config.yaml
num_key_value_heads: 6
init_std_qkv: 0.0334
lr_mult_down: 2.0
final_lr_fraction: 0.1
Each number is 500 + 50 x the weight over its row's rms, rounded and kept within 0 to 999. Layers, rows and columns count from 0. Numbers have three digits each. The size before them is the row's rms in percent of the matrix's.

# k: layer 3 attention key, 192x256, rms 0.253, rows 159-179, columns 128-255
# v: layer 3 attention value, 192x256, rms 0.265, rows 128-159, columns 128-255
# o: layer 3 attention output (transposed), 192x256, rms 0.287, rows 128-159, columns 128-255
# q: layer 3 attention query, 192x256, rms 0.26, rows 160-179, columns 128-255
k159 106:511537556489522542556535539451553517541506533566465523560441448507463527467477505570563404615465508416573510497415499473469452520471452501479527564579476465546403477509485616503548448514498589504370553500475467451550521520452506525546515521513476472461522458499472539515566534481526493427500469558548590432495482570429522518559585457572511491474480473447561567556560574452518428448454
v128 097:466520436508555486565447484393504481478470406581506455427550488548440445578519496488477434478479499423532482536480483534447518396525457488453524509546559443542502664552452459549493553538585493555545558418501485488575499441543481556534491474467509591432514468498492409479503477502342461431524480387560578468486492435571514538520507583484536437458512507490423468635545528517509514455467
o128 100:504549614514435427598485565453521542534489471507525429448424446460489485540583556455561454572446487386565507545502571457487496503469408493531515531468555494481451526422469528518504509496589597542434477607507509490491498575516527531500484481549574460497544463477605479473585399542470435475499469550471514497551548503493417476422450484555422534446529462482557488492601478543523571552548
v129 098:452511497494490421536443461538622480485432411604456516545496528515454553414502489486469472475569531430511435446363485495555510459488590443463404610551546545493511501542520435386585489438430547460457442506534528457454467548515497454465477461594508551539518463447488453408541402460512547484529525466452565378470509439508522474462626607397428478459551452531496534512443534524472489512439
o129 103:535487546558545497592532473477575443452565485489482608546475540526519473503578495582358527583430528461471459526488415488570446504543552490514486573486607471490565482455522514512520427513533555519479521478459520457500462398450496511465447506502532499518434465606471423503565558508499513509516415423525472609413511422526496531528457418480494470495581509477457431514421490589400478588493
v130 102:523470492459582522498468488463483478555547460489403591484519535551502495463623476520515480462428528534612466461387549508466474443547486478522527479488480509500483450447597510563451482580419477499515434542505564478444584572505547544429554482416499512527530442484489441464536545510437466433491476455550544403481541578482553541541509494478526511487524547504431580516525441525436486465464
o130 102:522424505561496468522523449399488508559501604442496521394475435559567409463481647466488502500466485488514420515550501561440600496530466595596485426454499428584521459511500492479499540543500448567501470448461508504464553443478502500522457511525522455529573500469460584567606463471506456423529567462556416437496394420457498474521508472488392469524544527493508541513546557590525470467555
v131 099:456521480529475456487494450494446549507484525443476486593515436433551400529566520512545539470504519472506605563555487498428518481551454461469494476556538568540548474533454552590607559446489520545537510572503469418537520535421467449582504524474528518434587590513608510457473511550500529545374436524566454480468584463541513530445538519537460479372423544526587547412540541523503505468448
o131 105:585487572455475531544475529510444615463454537557499533575525475403516476549478461487494493446521415472500455482419525481481525489453481566566455537408562477459433519539492577435532529425497635565442439552491466499553413405449485550557507530481459581552558472534452554553392525464470492541404560594517630495542463540450410438516542490452545460468495532452497514523465544515536463580495
v132 107:439544531525530557502470494513521486569505533408502566493540498510554521430511448528572425593483503483497503513546556434537522418529511445551499485562491553469444525473507511451566524500504595459530561475509426463480471441485566528579477523418562506365507469527430539511486407590443411536452474465588528526452527544469496508501528522476394553491467562432477486445542512456502478595497
o132 105:444597532470498383431503428542486499473533523570504475504434486462543438521496528455478538526597493496461586465487531501501513495519443515549544497568534625528454507456432540452494512461501567453447482604552435459465467467538464412506576551537476594570429541500527440504399420492498512502503510405613455490442521434460528531519518596553460510429563434537533507603404508619527453530540
v133 099:468450495500514525577426522493463515552376569438429495502572519506539443517450472528548503492451575485509537561500479529484581525435537519528535560525496532481442481486499516565407492449547532576474525566541489503503523453404483480578527460495517445408418509509509511496529599515461572442617451529476607526494537465430504531490543479517468600475545564432500511473465505470420459547494
o133 102:459521436449497556498530473525467524546429509551450524512513578436530580572564430532481563483441513529518575537445525493565543543534503558502435413494549443535581568484432455458458546561569494530497457553578561425492511442427461433543466528440403462576556486392485443559578546465480552405472515527552504565514523535510484535532524491603445524497484492527584492515429506427483460436492
v134 105:514489481394506530459548543518504465515454419463499462517495417470445473495457436578559529515501495494468569588475511500606497353461452475519537500519510453531478505520504511505481573612575516495545549508513546523485473555512491452453421461470518527509576572402580412553471476476434604471566452546512652481536398503513556503538607544472459493550544481496527512549393529458513459537513
o134 106:534555479474502535576556445501502521496468473523482573424489577435473534427517565596486478513545452473450493486496479543585427510486381386564488517568534435511466479594489461496570465572460494540503470497499583533533657458437460423563442448476569476531521464562582425477541485516436558507541472521480443517412509537464501538471499618513493511444563464521526550546428543422503628469579
v135 104:480549548375492545471499537393550444436520472430516544514483454508539454489397433550468448482546555414449536438482582601575570429494614500455484534514584464467509544393543546591505534608488472422535465493570529521396557499508577575545552515433578570527540503462486567500520538393454468460501513479604497447492429593491553430506552525594464554428440508485605508478562511464540537485576
o135 105:568593429509518508540598489538508531456492536485516577494421543577539600574454451599462475430469497416533598483538494414528435470504459432561695462432502465534504486496490419477424560524580466466639516510495454538459498486559397512421561499499490541511530550500537466535574526483496561485437524549529536391565427510479458565576467517611420501451515505545458443514479482451382574512575
v136 102:564476486484516553465476524526506498475504472483508510569407462564536574510334549512489551500493515525567426412481514485456471503402541535483522568589507453473607439504500566500526488548392466578527491517562534535495423439464511500486462560469606492528496448434550491489573661539542625576451488437513432527509498533555474483581460499509526425534473474502535611421565478640553523498540
o136 104:472579449506420510368411513448505562522484503509442518489649433463499559522539457490539476493464472511537494483568508559485513488446436447592531533533557458454452415477497566509447455454528453528514541551546517559473567529462510500594548480481344606551596559474481502563483536524572404498570580475567565430571529492468501483470393528533590479450471555481542502512467432517486551491499
v137 101:487539555528456483546451494567508452495452507458512548461387563499497482525505524560490587455576500553503496500435467456569500525477565437588456447596493429455497494482447551494448527545527529409507483454503477471448499567515471495612518519508503528501485512440532368492541591527449471531467610482584304477542541414548476487463493488441475447496433530524489461480468477434459595457503
o137 106:507478549495519576452443509459510535552494470479491512477536485542505468568497497452410477471514529441455394483459660538483553524472629500552513469503494550536464437553566517500440556475500451488546506506419570506564542458534520503533566445560546385593508518508492482538484466416483492465536478549498460432502486583617453423548447528401543473439612537382521497462482505567481471609499
v138 103:506457476501456542511504505473585444440462531507538476595459497521439492435509491554492413565491369477607486502473611498629433556428542480546534530553533466488490360470476469533512431566512469610397494485496606525511476462445492434514555478434487457459402552461615548499433526487498478477475554518449472537553515449516496565476542543468516394461580562459504529402464576404571435430552
o138 104:501519507581502533485568554441573475584475521461565534578529408493489514400525557592544543461558493491498478580539552457537478562567555431450482444436483404482529531460496475483484454585520581515373454524518513545522586419526604572557466581443477541490478522472543548499475523407550545550467532552493498449533498510503406477545462480401478465402480624498546485493510488472517486429564
v139 095:390541475551561518460477550539529436519477489537523513534492422457455630385442432510491474453503484460445498545515469496478483519469468530480482483509368492471479459429567484453538546561493568500519469491538382526565575434487464458467524494413384450486474464507483487448545434530533490570466576420436561443439576462469469483511502455533434528566503496456537476471495459519579425527395
o139 102:533528428449507472510542560426526498521487458506563467546443522602476573441454462386481527442452393499406436539478526563485602482421556467450579549576549599519514433494448504501395534499459497509547584541501446512482660507534506556526567529486449471525511488507500570518554441489509495529447565470476484511541614533436529505519435519594460580465482505542561479562454535579519400497532
v140 092:523493538522511527512572491528558583599499497457588364471489459417514508493478535523529472543486473635438553514432520491522503472466564556506551471565483459538554430464536469570459590427462552435467469585539420424493447493531494460449551521494478565521622541476531584574546522595459549470577593518415513578414486557558539533510507387567491556445457464467506502449558498519484443479395
o140 100:490514563459467446459584498535500525563454519454574468546572539531474562452530347496453476466568518504489566539498501487465431449514501536489532479502518566526461498549487563573437539512592508538547570452381549479547578554415461472516511479528482472488563432485431515504508486514439492541493576506489544530455593490555515493520585387577528449597433534520530473589485509487502446461476
v141 097:438512505455492468498488502496545499451461453527526431485449566572467623406500524425427490478453551524538445513486542391500523489439445574416529609410426531611454445553467478477510490488540632500519380492449475523459542405446510438526565476515564515380460537475533396527536511550516489480431545443584534517495507505554556521471536558460516467463591553525508497584492490488448476629565
o141 099:521487511486510448466536466399537570430535535507465529513492425478546474512550450505476463466592457486521451459501482528484543579383571457530494533441505423502548524444486482455502454488389520382465439491484455381477496533408493389598525489481527438494446542387450518558521460515564502596436466434530523573584597499464529549498603493495434567524532525519497452485514561522520450578504
v142 111:575535509494459571467520489547531457464471549497517405551425469498449438489634417560527563470514582475455496497486517459491546483516421529501411536462471463499484507467393554515552404516506514528539596497486464488551499572488472451512452525445478455514448500491463583450454520493419508498517388390613483457514527466507554404620515512511525490583456460510474455451469460525430451457434
o142 110:519546529409455530494460519502591454512479453467455499502516489554494487490568505494531391476552486531479566522475442504520497481495529497603467465506541467516540568472512545469521431452593487475501469464493450546473595597506487429479465535576494456504500594570482555463482457466505599488550602576507478561435488486446616518611469499467515423555621474527442432398544556576461548590498
v143 102:488540441445498438525470475539451533549475393505586460479560424459501498494464407491430522461573510622523458513546518430487512426491540551520560427498570548366551493482545545565572435410497510500513560468438446506489501455467514523585520522544464501540516505508465575484497452478500520393532598406481446373591446497553356488477460552504520517461494508410537485478438538553539452551525
o143 104:515477510566540462425496463439454485543416530426588606397556484542548479582554509456475548468513435490562465496406500486496386557467539559420530565508527521532525459622646522504487502522528388669469416513460466468500589452454569485522504495513588485548489518579518538536523580550531581429498515568472534500460493570462437545448582444472426378486507528466494415518481526470490616543508
v144 105:546462467569528551459555478459522563477567535541518427503503472408560503547405535591479568487504543480558548507414484517561495492465430560444566552507480512483570462636488554473575579536516555566548520560471599533573574567566486509509545493414579416433471476531513447445496586513519496576408502521491492475571536460481545459513513515476517597511502529463517473447460540435529577516496
o144 111:519465421497514485523550437508490516408531573552593519553505459524586495536538474490615517451529476466528511423433474483491495513438572544480501558458486498503522430472400589463489504464546505500452532507495540585450513501546463405439495470526462476566503456498430615607568468364558438500525505543542559517572508478646504454540529579436614533484448514541511452526511573528546490530503
v145 090:457482513633441430548507518479520576597507458523517492414448483554552531480481607492471494520512485472364513481480527484476501471450510520505553493466493441467441458585509557559438579554454525503435569550468495597435571594448459546542514493453405422545603545400503483536511481547475478576536440587511394521467480467564508517472600478458488437437438487480516553422449519492446563496537
o145 093:370543555565516488462549511478492461505522494485506647585518550408555466473486433482449527470490482525549490478514417387471541541437513458491546494498504407384485466558487474486418511513494506522575536440384423529419462452509514537516475415442443440497484498465493555430579483518511500530479498511524413529497475484560421472535439540569479468497415463400500614514478482447393449519456
v146 100:495579486541516496449324559504559562509533573505420526518528530464494510474554458565455531598505509494556566564517482457377471468523503407474478472455454498515521546547447452512514482489476535468551498465562375411377479513326415474517575532551506466548493508486484535483548440474497532521388479561507436479571481520468533474431441525537508537604428496485548459447522475422521552541466
o146 104:492508525427540483466485543435424499417538495557508499459492609492503504492443453458479522517506448520461460520491538543448505503534516462571419453542613502558531515495463578527509538533569521470516488488445480395471506507566591634461488433474600472554524417501470452494476529581411541534392575631368467506523429448486558476494498436478486437509545548533559388598590482494535496554529
v147 094:421502472459546520507524487565488492541523460482404466483528471540537510570567486471570500512439594533446573589611532547553518450452498540436511437561541494582541465527502433544454520513518602466511485488492467529441562544484511538533378568393496473555510457426445566592528471582636407515444569431424472550517528547502425515472575562517525469601521541619493465546487415549522531499493
o147 098:513412580543448539467421529459465451522479576485577486437452464520560467474466519548510486597477520460540459532506564501476502475463501527484555513535446512530535372578490446506451475492433457521461470414532538522482543563490512485497481445433441444443505507443397460471485512571455502515532574482462494523534526536383441476472486462508460538519531469510514555551450468543442412626528
v148 103:512561482471533475460510492475495491550564526432506536500591537468477560536538512450444431484513521551531504489522563514517500449462464499478459439448431469497467493405498462433455511488506445510577483556495499481509569519520555505520590533410595568429591474483583428479383528470493453511531423481571420472445522445554532537593462512420478460556377508461551494478406489538618540475512
o148 102:468548518520604468511462510458529595488484452463557543504463461429499510501446544613489403503487504447582468395450425590478498551484542503474496467520442525570442382473417577524526583510515555506453491473510507434443501528552512559558609477499537450443473547574511554572367539427477429515506463527605520468463421463584502491553579489471495474510505453548448553521513447475474530452515
v149 104:524451460544483457501542401573462517499428473503548521548486501434489492575542591439548544585510524482524438423474395532487488449479456602532565557360478475530579446527528536510578572512473536550367560437568605451500498488434599473453441474399556599436482531454546513398487513506451508518424565534470495487450496535502480569551502526461426454589480487542479487456464455527495511492496
o149 103:538502556534596539476466499524421520563582493513437473450484433581587556502540463542481646532540532500499538488546393558538475551389447418586495453426565493493546530451521571496479482449551482565480512538523572498556504393307418513539480539511546532491554589444498498538462575489568499507395490424498495448510525433509571455553471484537483548566516456550553567469671498466615530458452
v150 096:552473432481456495485470509551467451522522439512520515465493531480447520374588585577496515538464497540491518476562557506464540557553501458581475554427474580554522484531437429544517454548478461558588465580419454567674503496447542461524548573462534485480491596434486526464477457570528538512457455450474546497415467473490452438513454481520445443475526440554447529512484478550517501449442
o150 099:559599531387528587469435466496503554429538465587525470569522466527559503456476478380440512473546528446476483536422478498582409526565558504527450494478545521550577444488500482558475414437518434460527554461507454448568502467449579509496443485532446506390451514464568617636490438483478463481458535470475490529571428466538538561493586468518599587591505426482367514550454480473536507548571
v151 101:477491451554500527529497547528502551598547545458540506498556432532525560462558522556430558527473393510432484540520438472530459504504413422601547503469486407535562482494516522423554530554432549541482509496491554499449552424511466598539466409495506500464501538594616407564441545567477523468541553454493498416578406520429410560451501587530531511495448495504569390584528508510493457474461
o151 103:468547631412467498495523587561481492546542447526428500478561422552517472587440487476491500458507428518499430496538506555448475473519461543484556448538468465550473477574539554429571482551404491464446564610466544466611501500494524573486517492447484492458521496556517573486584426524367518477435485437481476497529524587520596466538599627482491585464384555527527464536475552537477439493464
v152 102:523536515547460391562527517575553530447526482436521488562607484515483453532530506527518560544600622500469503533467416552535516464454547523516549549452415415529478461570474513472429455475558437519540476453431456515544545435554534534542492540523534394521440535508458428420464523552607551484506576398561515504542455521561492524362367455463509447496527571408463481466402476612528416499570
o152 108:543513489402582582416579431537461498498528511404463595505558481530418537516419493493440555526436506409489484537537525505503473567481556593507476522485509479407488449506396562517485444421543487481459513493469494482519535544526527509519548466497603464507429572569523488416524563416519443482472489499492431472435487467401500538475447424531489490466461597484434506471569445582551474660551
v153 100:468518431469516493518482460490561541452429442505451523388476476459481543573410525459491442546478444453522425496456525481589470549367589401483448519518508435413489492488504489446535486520556523503461531543409529531508526460532518495529491566518507515515534439454469462523512495479560675548577403495429563522586464491502630488574545535524577485523510512554518470484571486568400420553487
o153 103:545517506590477483438492555493542493466494652414572536481450518536541454552472415591580503585519487471482506564512532455525581504534495524514478454532530534491438470502524484560530482564517527549526541512539497535485503462514397440418589520577422603432404500497518523513564577572560493521577516528470547540405624516486606521484480514449524577471479534486465480448498445572486571407500
v154 102:522461574468510531475526514489543561512478570579450505445548492504500394497457404483521496451552469551528490469491456491573530572580417520617479435593531450567595489548475430503442534538429460444497486472504551443518514470421504624416434598433553450414531546437547495548515554572538458578557541454505511526472579439569594608505480587572519445510514538509628520492488529494517515483502
o154 107:456509467477486588510508526490539493578486483555517530553548486526555501503495447546503503520533506542508430502435500479532474495485458506529528512552502526541503520433551531463439452517592558383528542491549409479487569485502479444570500500474623564490438600501427443572451400594576474474617550469441551518546500468583439456528507532536476448462495505575543512552546569511558500469427
v155 097:468424559535516480501554562487452442470464415526528442465474443607569551539525499585537561540437536484477543420516567410446493495536531516438500534429412384451519445488481545445540456488490504422423482556512524489526490466568554562604432442518445465484563478515560505434615569485484603439535422452507566506485497509492573510572516458499519564516462430462453512456511527479450428474547
o155 100:522504477498506491522468554504530506476427442439546483548533534474584572572451446463601536456572579493538581585489483456529433516472440525512458429488453487526528484618544552488398483447468540593407513501457492528448468501475432442513442450543432530482566565471520507495551552521469546415507530514429450543560521527558563562569486496527503475520571426504486458435525453528546519455513
v156 103:494531468414526501531556505458439571429530514521441453470494425554506452489481519513419542524529547512388487444518553632484446488526526510450492474487485526517542463540571467505538500452544524495514519533523361490507420491470530459499495431573473500475459448503516453472457454586474486577474541534462519584375440469536485490488544435520509456470540495575550503506448422600497511538483
o156 106:550428445438509487530492490554486487463451471484550513405495520387523454515459538563465512577534532439441560459472467500427545481482558447507561561515436554533535470537500506527568507445474470488516455469550502353578554515470515471512422497460432395416473559513554544490537529471443533581454638522403416564517578504515478534507488497476588512491459555471459453443626569432504467532494
v157 100:548534436496455462469490542545438533464556575455552451379578506496499441431497495491476512458509515482510462465451444536465481455570446562544512565516428547538491435366424561517434407452528516501542505505503500496470514416501516482580544476499531513413498436542545447468558465394567588636425516578473536534485464426554402501463628599441561526481530462405568517483483571508510483533522
o157 099:523513509364458469404524493547482434489476432421497483455614529517479553593588503551469502399570454571524455495466431434544480511507557532599484518575514523445518540487472428522450492473451539564538517484483582501374469476473563503451618523446444508506501550568539618503470595533555471565471478440477537480595488451471425467469517602505409448558588500406425425430491560515553517515497
v158 107:576546507492479468598516553599546502421514465456549491551437529603546474430509507476542430479527470479540465568482500443477435491433559499468466495444573513615489484514528591548525559388458302595520487428530427544569488519541396499507524620488466535560560438543526442542543468480444451547516548488512568504523439425486489501434490542427513514451433492491559446498543508481446511551614
o158 111:477531460579457538495479514526471543415505484556504559404551455475562510588583528487482420402496456481499541474512542502491483522484468508502450511531426426567466577466485519498519590513547533497496570523412491457485492551463518528533390471450536521601435488489595512336451533406469505541543523473566481514501565432567488535563500507553497444536474554448493380456442441492507567498569
v159 106:420420535503570571523514469539486475531598493473479594454455460507550483559457516411521534513392519526539469522494482497569537460574600492534496434479493467430471528511534434492530463480514500465495494496472613537422560493543517463530465486550494653490554554537571543487467459548575508575521474445482511464474534456468480503537460428520493443394569540414533537503548487572517478566478
o159 110:549498518582481468438524482467523497533565495511536421556470523491482494434515431498500501546545536467428578602551630386497393519492589480498451518431433508545386437508558558536518623441546548630541448491580491526526502461481485514540445436416530515503461602578527535487505520527442516484454511508539527517462523465480515433472509471493517491438548579429550514548457540509510551516540
q160 078:467454481533491501452529485483507428456545496518529496555516521387485467549548532533487407473424510578465501457451468576520445527432549484458468405516516524523489559549548513449463600576547522583481438494448513519452401417482527456575501441530503397492532506469562449540607451375502506465574459479502452451451422461519483469439409573538537529491507512466552551448500537452501509538511
k160 087:517501578544475460554490504514567499569533474594469486482432559546418487457540496462458559498467502523446495513494510451473447517531482480486418486460536549483499471521474567440519442433541489467647466544532475442492617542471506414475527475502540645546470450446470476558529488530484603433349514613479484536528566487523423527525505445485426408486552541460561562444445548517557463471445
q161 090:459455473467520512526487453548581576470564457503538458480495472453416457558475568452577543534611443504534518474471420488467544527562448578565493524463484532532552452540493573451428483467515466441574460462460429468584581575474516403464464496468494603570455489524480515547457497507500541522512417526523485486501456520523531566569441511451504504406456451564472376414491558511533459430380
k161 084:576566484533533386491482580465494501546449456563562477496587388470510550495474501453538540430536476602442437480498546530513484523524514468440479457499416508430541470500563474488461509532475517560440522515479412488463544469474548435550402470445422447537489502494533502383489443531533535507440510533497434508579552478523465449467467544526524489451507617475508434542527639608539583557444
q162 088:460482423479476457486510529475501554502539572424460492556515530532475494516421471545551542532499541532593519450554498388512529456600513497451486489605574457467497517469483559497507551511528467523374546423513521471532499494436552457452545408490403488501408567507474450506523447486460500479414467474549472553464538472461486510490521509492477530451368443611513515459518474457526538512536
k162 096:562439543441496576498486427418415471493486459453474549427521462469546464484511478497499447428539503442515478456521445544508512497468533427474534514528513521450514529556570482500472512447497439537481515506571520494473445441523463438439450557482534564504523546611521508581439427501577452509480543511549480414481523494525596521512499462432514509515609585500529497403471544446397387527482
q163 083:564487501607530453529431483509538476504552488471516519476489535526492462443454403517462488458519506419534497509569484410558481520458432479524446552661471552567517619471418540491517512524433483458436551493475386479483501518476551523497563488524498493467553458488554539504609475566433457452466477459563522542442495495474518495487574532529445496493615457492497551554522516493420518524547
k163 119:576561488446503473396517500428492470535502505416471461591592484516569578563431513503445535513412541471549531501497570564485573387522558463574530454528555470494570545484478490425531487472460523462516428419502447485500500499594531538491478497508518466526476469531506454479558399543548488508550534463425483460400559447501523406449402479505421488525497450435517556569563504522483526464450
q164 083:477602536574464527474542609446487506431495529481555544489490433424564481513477429538545484486452594493620510465495463460543442471568454568469498469496572453538525447509400542378552593586469487472502430533449530565535596536509449530507467470558442545418559468469538535493519463472483482481472578555470544551461510524514474452520500462492481588555529556468494584446480532495448515456471
k164 095:487493448528503442612479441581499437516504567412559524522570452484486447533525580499525503484468382499446523482550565510587535496450499538585491507541537546597575516519558523412554449535566525444484476504395450499405444501510608518596481557434544583612525559510430508472504484478550431500415541512541480489471491486480522525522507571567554411419530501470454454466435518540564417540542
q165 093:569587487465463555519535529405493466540599500505458407510482542542538524515475512520472477474482488522532506562450483575474445436444488600550478458534490530463625440455538519471589489554392426491567458495500503452515480414559512610459521486587527554445480473566466551442528517468458457578567513475454512449432441446631456427518412545547524477493507505445496527424448453493539474536489
k165 106:398444482501532486559520558554477507491481531591543537480480496445586540560533513532568554527574547504540524483506404505474480479562435474456426542470481494486468472519531468499425563547543494542434592479478578538519517598530473572523525482473476586438578551553542446413532561436473531532501529579449487558588430351468446566488607567428553501433398593461574543460479508465517600506480
q166 101:519522455481575560542448534485488431507574518606415595444507503522491439467432528557537530535457475515489610568490497536451437536574469542521536547539458438554487552556493477503480621448513501516497580509495554434558431499574466609571584534488416554542532470568483527526547507477448530464535517467413494601456590413505563442546544443567592477442460507569470421551462484412507560428519
k166 100:540503481454518494480467488561515511492517488501518442505442519448462597493559440555469424536503533424484456449423426448525509460515391473484568569513506580394557470440555429477439482498573466515503561495438503476590587452518603486475446463564557533464415572498529587573559502471346495537492569452594444451570559632511519483449473501450471519475468471571509504495530503634467498496442
q167 099:451516526485443490514473511515541492369568527576424525484497424526483512562546472482503440423582502391494515503527571534453459408602537524465453505482493525407538448493400529420487478442579481523469499390523510466532502527477523476431600469525503443564447482491508521576516509381498449382615445628498501559452494466475405416549505474442526505469494529523462501446513512426544548501403
k167 093:580431487502556432530608527470486546545403455454591446489466511493467425495544478420533437450507512563489535515442477534597436414503498553529602570481463493560426551606547574540493401516467483459578515522497432407485504614492497410466474499481462536517478456546485472550513562542564502495519491604424519443537468477479482599580492422405488501508484496424506454481487520433488453459490
q168 094:485511457444515468487552443473418445485474550547556549524523560507490492442478347452503571500553448480466587310504448511523553513425388504467514553560456502559541487499519462517557431493374472540422551441539432471507452555425521474507514468494468470556459487532475556472469452491413520499573620559489552509472455452456574571527541486459436496452606507481604507493562445472512449424499
k168 081:502562537539480483519489459520497495476539501515515536473528500465511543501510578465433434452429539462497536418471462606593483424426611543513378378505532509489466469433560546354498509521474591574459480439532509517409478557456571504537529406537532464488521436471451481582500500440500459441440452502573544503571524520507409563517536568519470499479472520452525556475497409579496453504493
q169 082:472434491534529505392480539531505531489495497468475494525557524434485453502554455498459475508445501582522502552473457525520461452493577473506507452484621521541430549547631508458526538556520474581459469537454443535527451417479510504554505516549556379515521493421614548452531435431534512425542459540443459400553497437506539498499554475506558480525507481505439471393511502487510503452483
k169 092:510474492533453491567499556463532483551544468646492543520461487528481519474537507463488501498531444508507415525536552566474538516492479474517393435408487483442460478486530465505488450481580518503550456564516574508577492562436518495389513526422459615486470397505516513523477522457453571471517470515492500572469533566486453526494535427500421578535479507486544584536524604469489513520530
q170 099:440414544546515529511556438482442506465465527491520611522533551451460467524491540490398495572533471472571435511432484480417586423484533610509518484525533564474584453477530476473610465564506496590461482505510517479541492449404503426471535471565530470482451560604534537610528495457549433525527534543529478519553418559415443551449537522496455474508455477432511556452520533443499474500469
k170 106:527551499453497508513486465555503402531523568558433406475401539518416510504417390494443496462504525506563435613590540505458373517450470438469517533442492496525584495466452619532570518473496442431540415432459494494487583463514430564452518490527550558429436481466556443493529474477509524452436543482405474538491426406484516475518556497510443574528501563420483471494458510437533481581533
q171 095:542533535447547459508590534537496616436468508571478491590484547467424580585511498479551556572469514432576464497522468494544533492527502517485492464574494514469506517424469457464557525502522409504512440553536502519512506503483606541493516480529452479495555498496381494426429469416558431464412576502447486481550448459475437424563527390566482559543447526499471433542561527520423526501500
k171 107:454472563533520494489504490549525512594498531495517549442395394546465440420442482452589530539500589545483506493482438446499444502526481456558460475546440491496460458455544481569535501547532471548558574470489531487499479572482430508524450475499485539569451530445596526551417513536419519554473411535526524556615510505541545564503559478478477564466519463549494491542505506606448493473498
q172 100:462537597374446482511499489494422457489466447441517603430433449492497483518581438498579448506479398497527516500466429506557469492537486573579507566452488442542490441468573500439481559510481451485413438566495464492508457553405581496492492469425557463488473543548465533498509516411465434468484489461487494491550507437604521488610472495459426603519466533482514557443406469450553515567481
k172 107:405472532629581522543525499614534530490528513579518444445410472494396547532452507482540435590464550590604528555423509489468494508487493516464513420499398523481518468407477449432464553578566449471556571485473499500476542483493452464491496434477455499538501489464569472547500523493461533557403536556429597530661453518488531499470506459536486558465474476446537488490555527540584524463487
q173 106:516451407559497539562553478511562538497509448548541488607510527519508447470470533434398467544478539499578487552483519504543566476514518494567570555499461496460470503411536562499424485441482564453481583509568440319482517428473461413471511453488528483470446512426438519464426550541447519532476498531534401393605538584514501537415568504490484483466519499556477508469376515515523483464511
k173 100:482510474503573562509452599442446507499475515549528524498408410555511523456507444497549517553530397523479412560479385523438449548530543517425487546457436456492490418529415468457497601504575472596530475516492605541553549519505473482464419548484525495564496428473457463584491530521534499557480491594499497628488524520501457539616490394507470410453528523547501495527456619537468493481559
q174 105:463477543441428466470471539444465502547508449589466536482528575481519420569503424471442531629403493484482466552461569498525523409545502425553522511593440442565542512379554462475464495540446531486407493524559481467542606484510503519443467457544463618495499518603482452440480536508517503558472492503454479465551481480474507454548559482577608400490427567569557467497463525575541413459483
k174 096:644371482497490482486512518499548482506500485490552489554506509496490422559517491442460627399521547470487443444532442513575588495507462530515453558527521561414525553608497475544523447515481445522517416571521526527432456535501539538485490524569590566508569462533486499517483513465484397579462447502519407553487419413505505494574432549505518591483507508509470487466542423366450556550570
q175 096:563547477533467542500476508479392460516433531583485527546508496529440460585476432515495500516518507460578536641592458490447588533520459481568532606489536481483549488557419549531483483455561429515579600486561485500501515395486461543563544505513459494460394484555571474455508563653429496541457517424485428468497542402546478459444482464448421430419485578549517453536537475511436477478511
k175 091:607471548487518449382502525460524465538538464405598444497581463429568536502382538445540536465496515465454422443555580474549524433550410413494504583561486447551472525448534458544481519422433534543460488500527509522453498537510495466524556537491505510361598483507431566515520449448489532481557560497544431436365587373497516496538428497458543568459533513466458523511563552558534469516518
q176 104:483475520456425510528388507472494505569591419516430512373523505558468570524561520447425561458553572507468411463462451503395474471526508487503501460415433473434423535494540528539476483505586501520525503405431556557502493504489530461494479499523532543488431437560403509463643579564584543530538537484439345474468435556533503553516478471472550531495524453499475477496511478526457544470538
k176 098:552509539574521477567583560458451467451450523549496506467593494515467445540508516482593473504433435432570580476482446462472408493438538626474480481483580470615537484600456581473508462497520503458482459446533546474501550590482423509570454469465427473459543457455521428479471450514473517571495421487476559395440544548570486499508514563520506477472508592564521487494440560528541594487485
q177 103:496462540541430505459604531439443571490484549523501513534513514475595429508522593583493499491504554500445452523580428486540525508552440530629571503556528548538557479504567502612441595504538413574469516557558489426528466477429513578473524509437465543531462511497456484479516517414530411485532479438546598527521524553549377522471481579518514476480458462487548463409489464556494478536510
k177 092:503488536458554478493470403617540476486544554578485455444497469493451469426517465435570508536541369435485504469474484456481546486511535465387482564501559531522449555445485550559545561478388494470449560459515488481407505468512499527501465524533554467508532446467485539488448542409490498592483563460490440467497476477470534517577403515476428487510545525599523629490464581388578468494418
q178 104:598516496544492554473592488482520471466463511418532499480450645489465478477518501528462502491545542586529547505509493476437536489571537521449503465514512456491448452520525418521458472474430520588458622550566419434499419450490488573472556564543533495538551412463425505551484509408565494435475499501571417485495528407581451492527497496452523487454517414453449559460483444408519482516515
k178 100:430484512453492485553533454534501495522497509601494462580476437518474575451470557495536538451504503424584440560522506526492504525542408424556498496493489500482419421417501476515514515534534452537584524449454586527530515517474509522513464504624538494490551611450556508534469549507457491569535505540529577402556470584470556427562388539522439504508496586467500523486394489540521503562453
q179 100:538463478420454580504530533467476507606481594517554502477484452523411483509446474588505536533427474516547522540478538430501505541540546528433458501493506543510517469546494561382503514481484526541477516446503430482341509549507485597456461437485524559489600566502594391508562481507483534462460573527491586549473513384566539531413532581522396481484508447403563547507435524421524385490483
k179 099:476575474575510426470562447580589556530456525540457449460426579394491490479439597508507397533468472505487480426503475383450573515465549500474500524481398512505523532478476561480525474597502490513544427467519571434578617412512489456502521477471442513527449491573437499360464551487557551579561467397465538557557472550498444449555477532581499656500452547548588467527549443458495575511434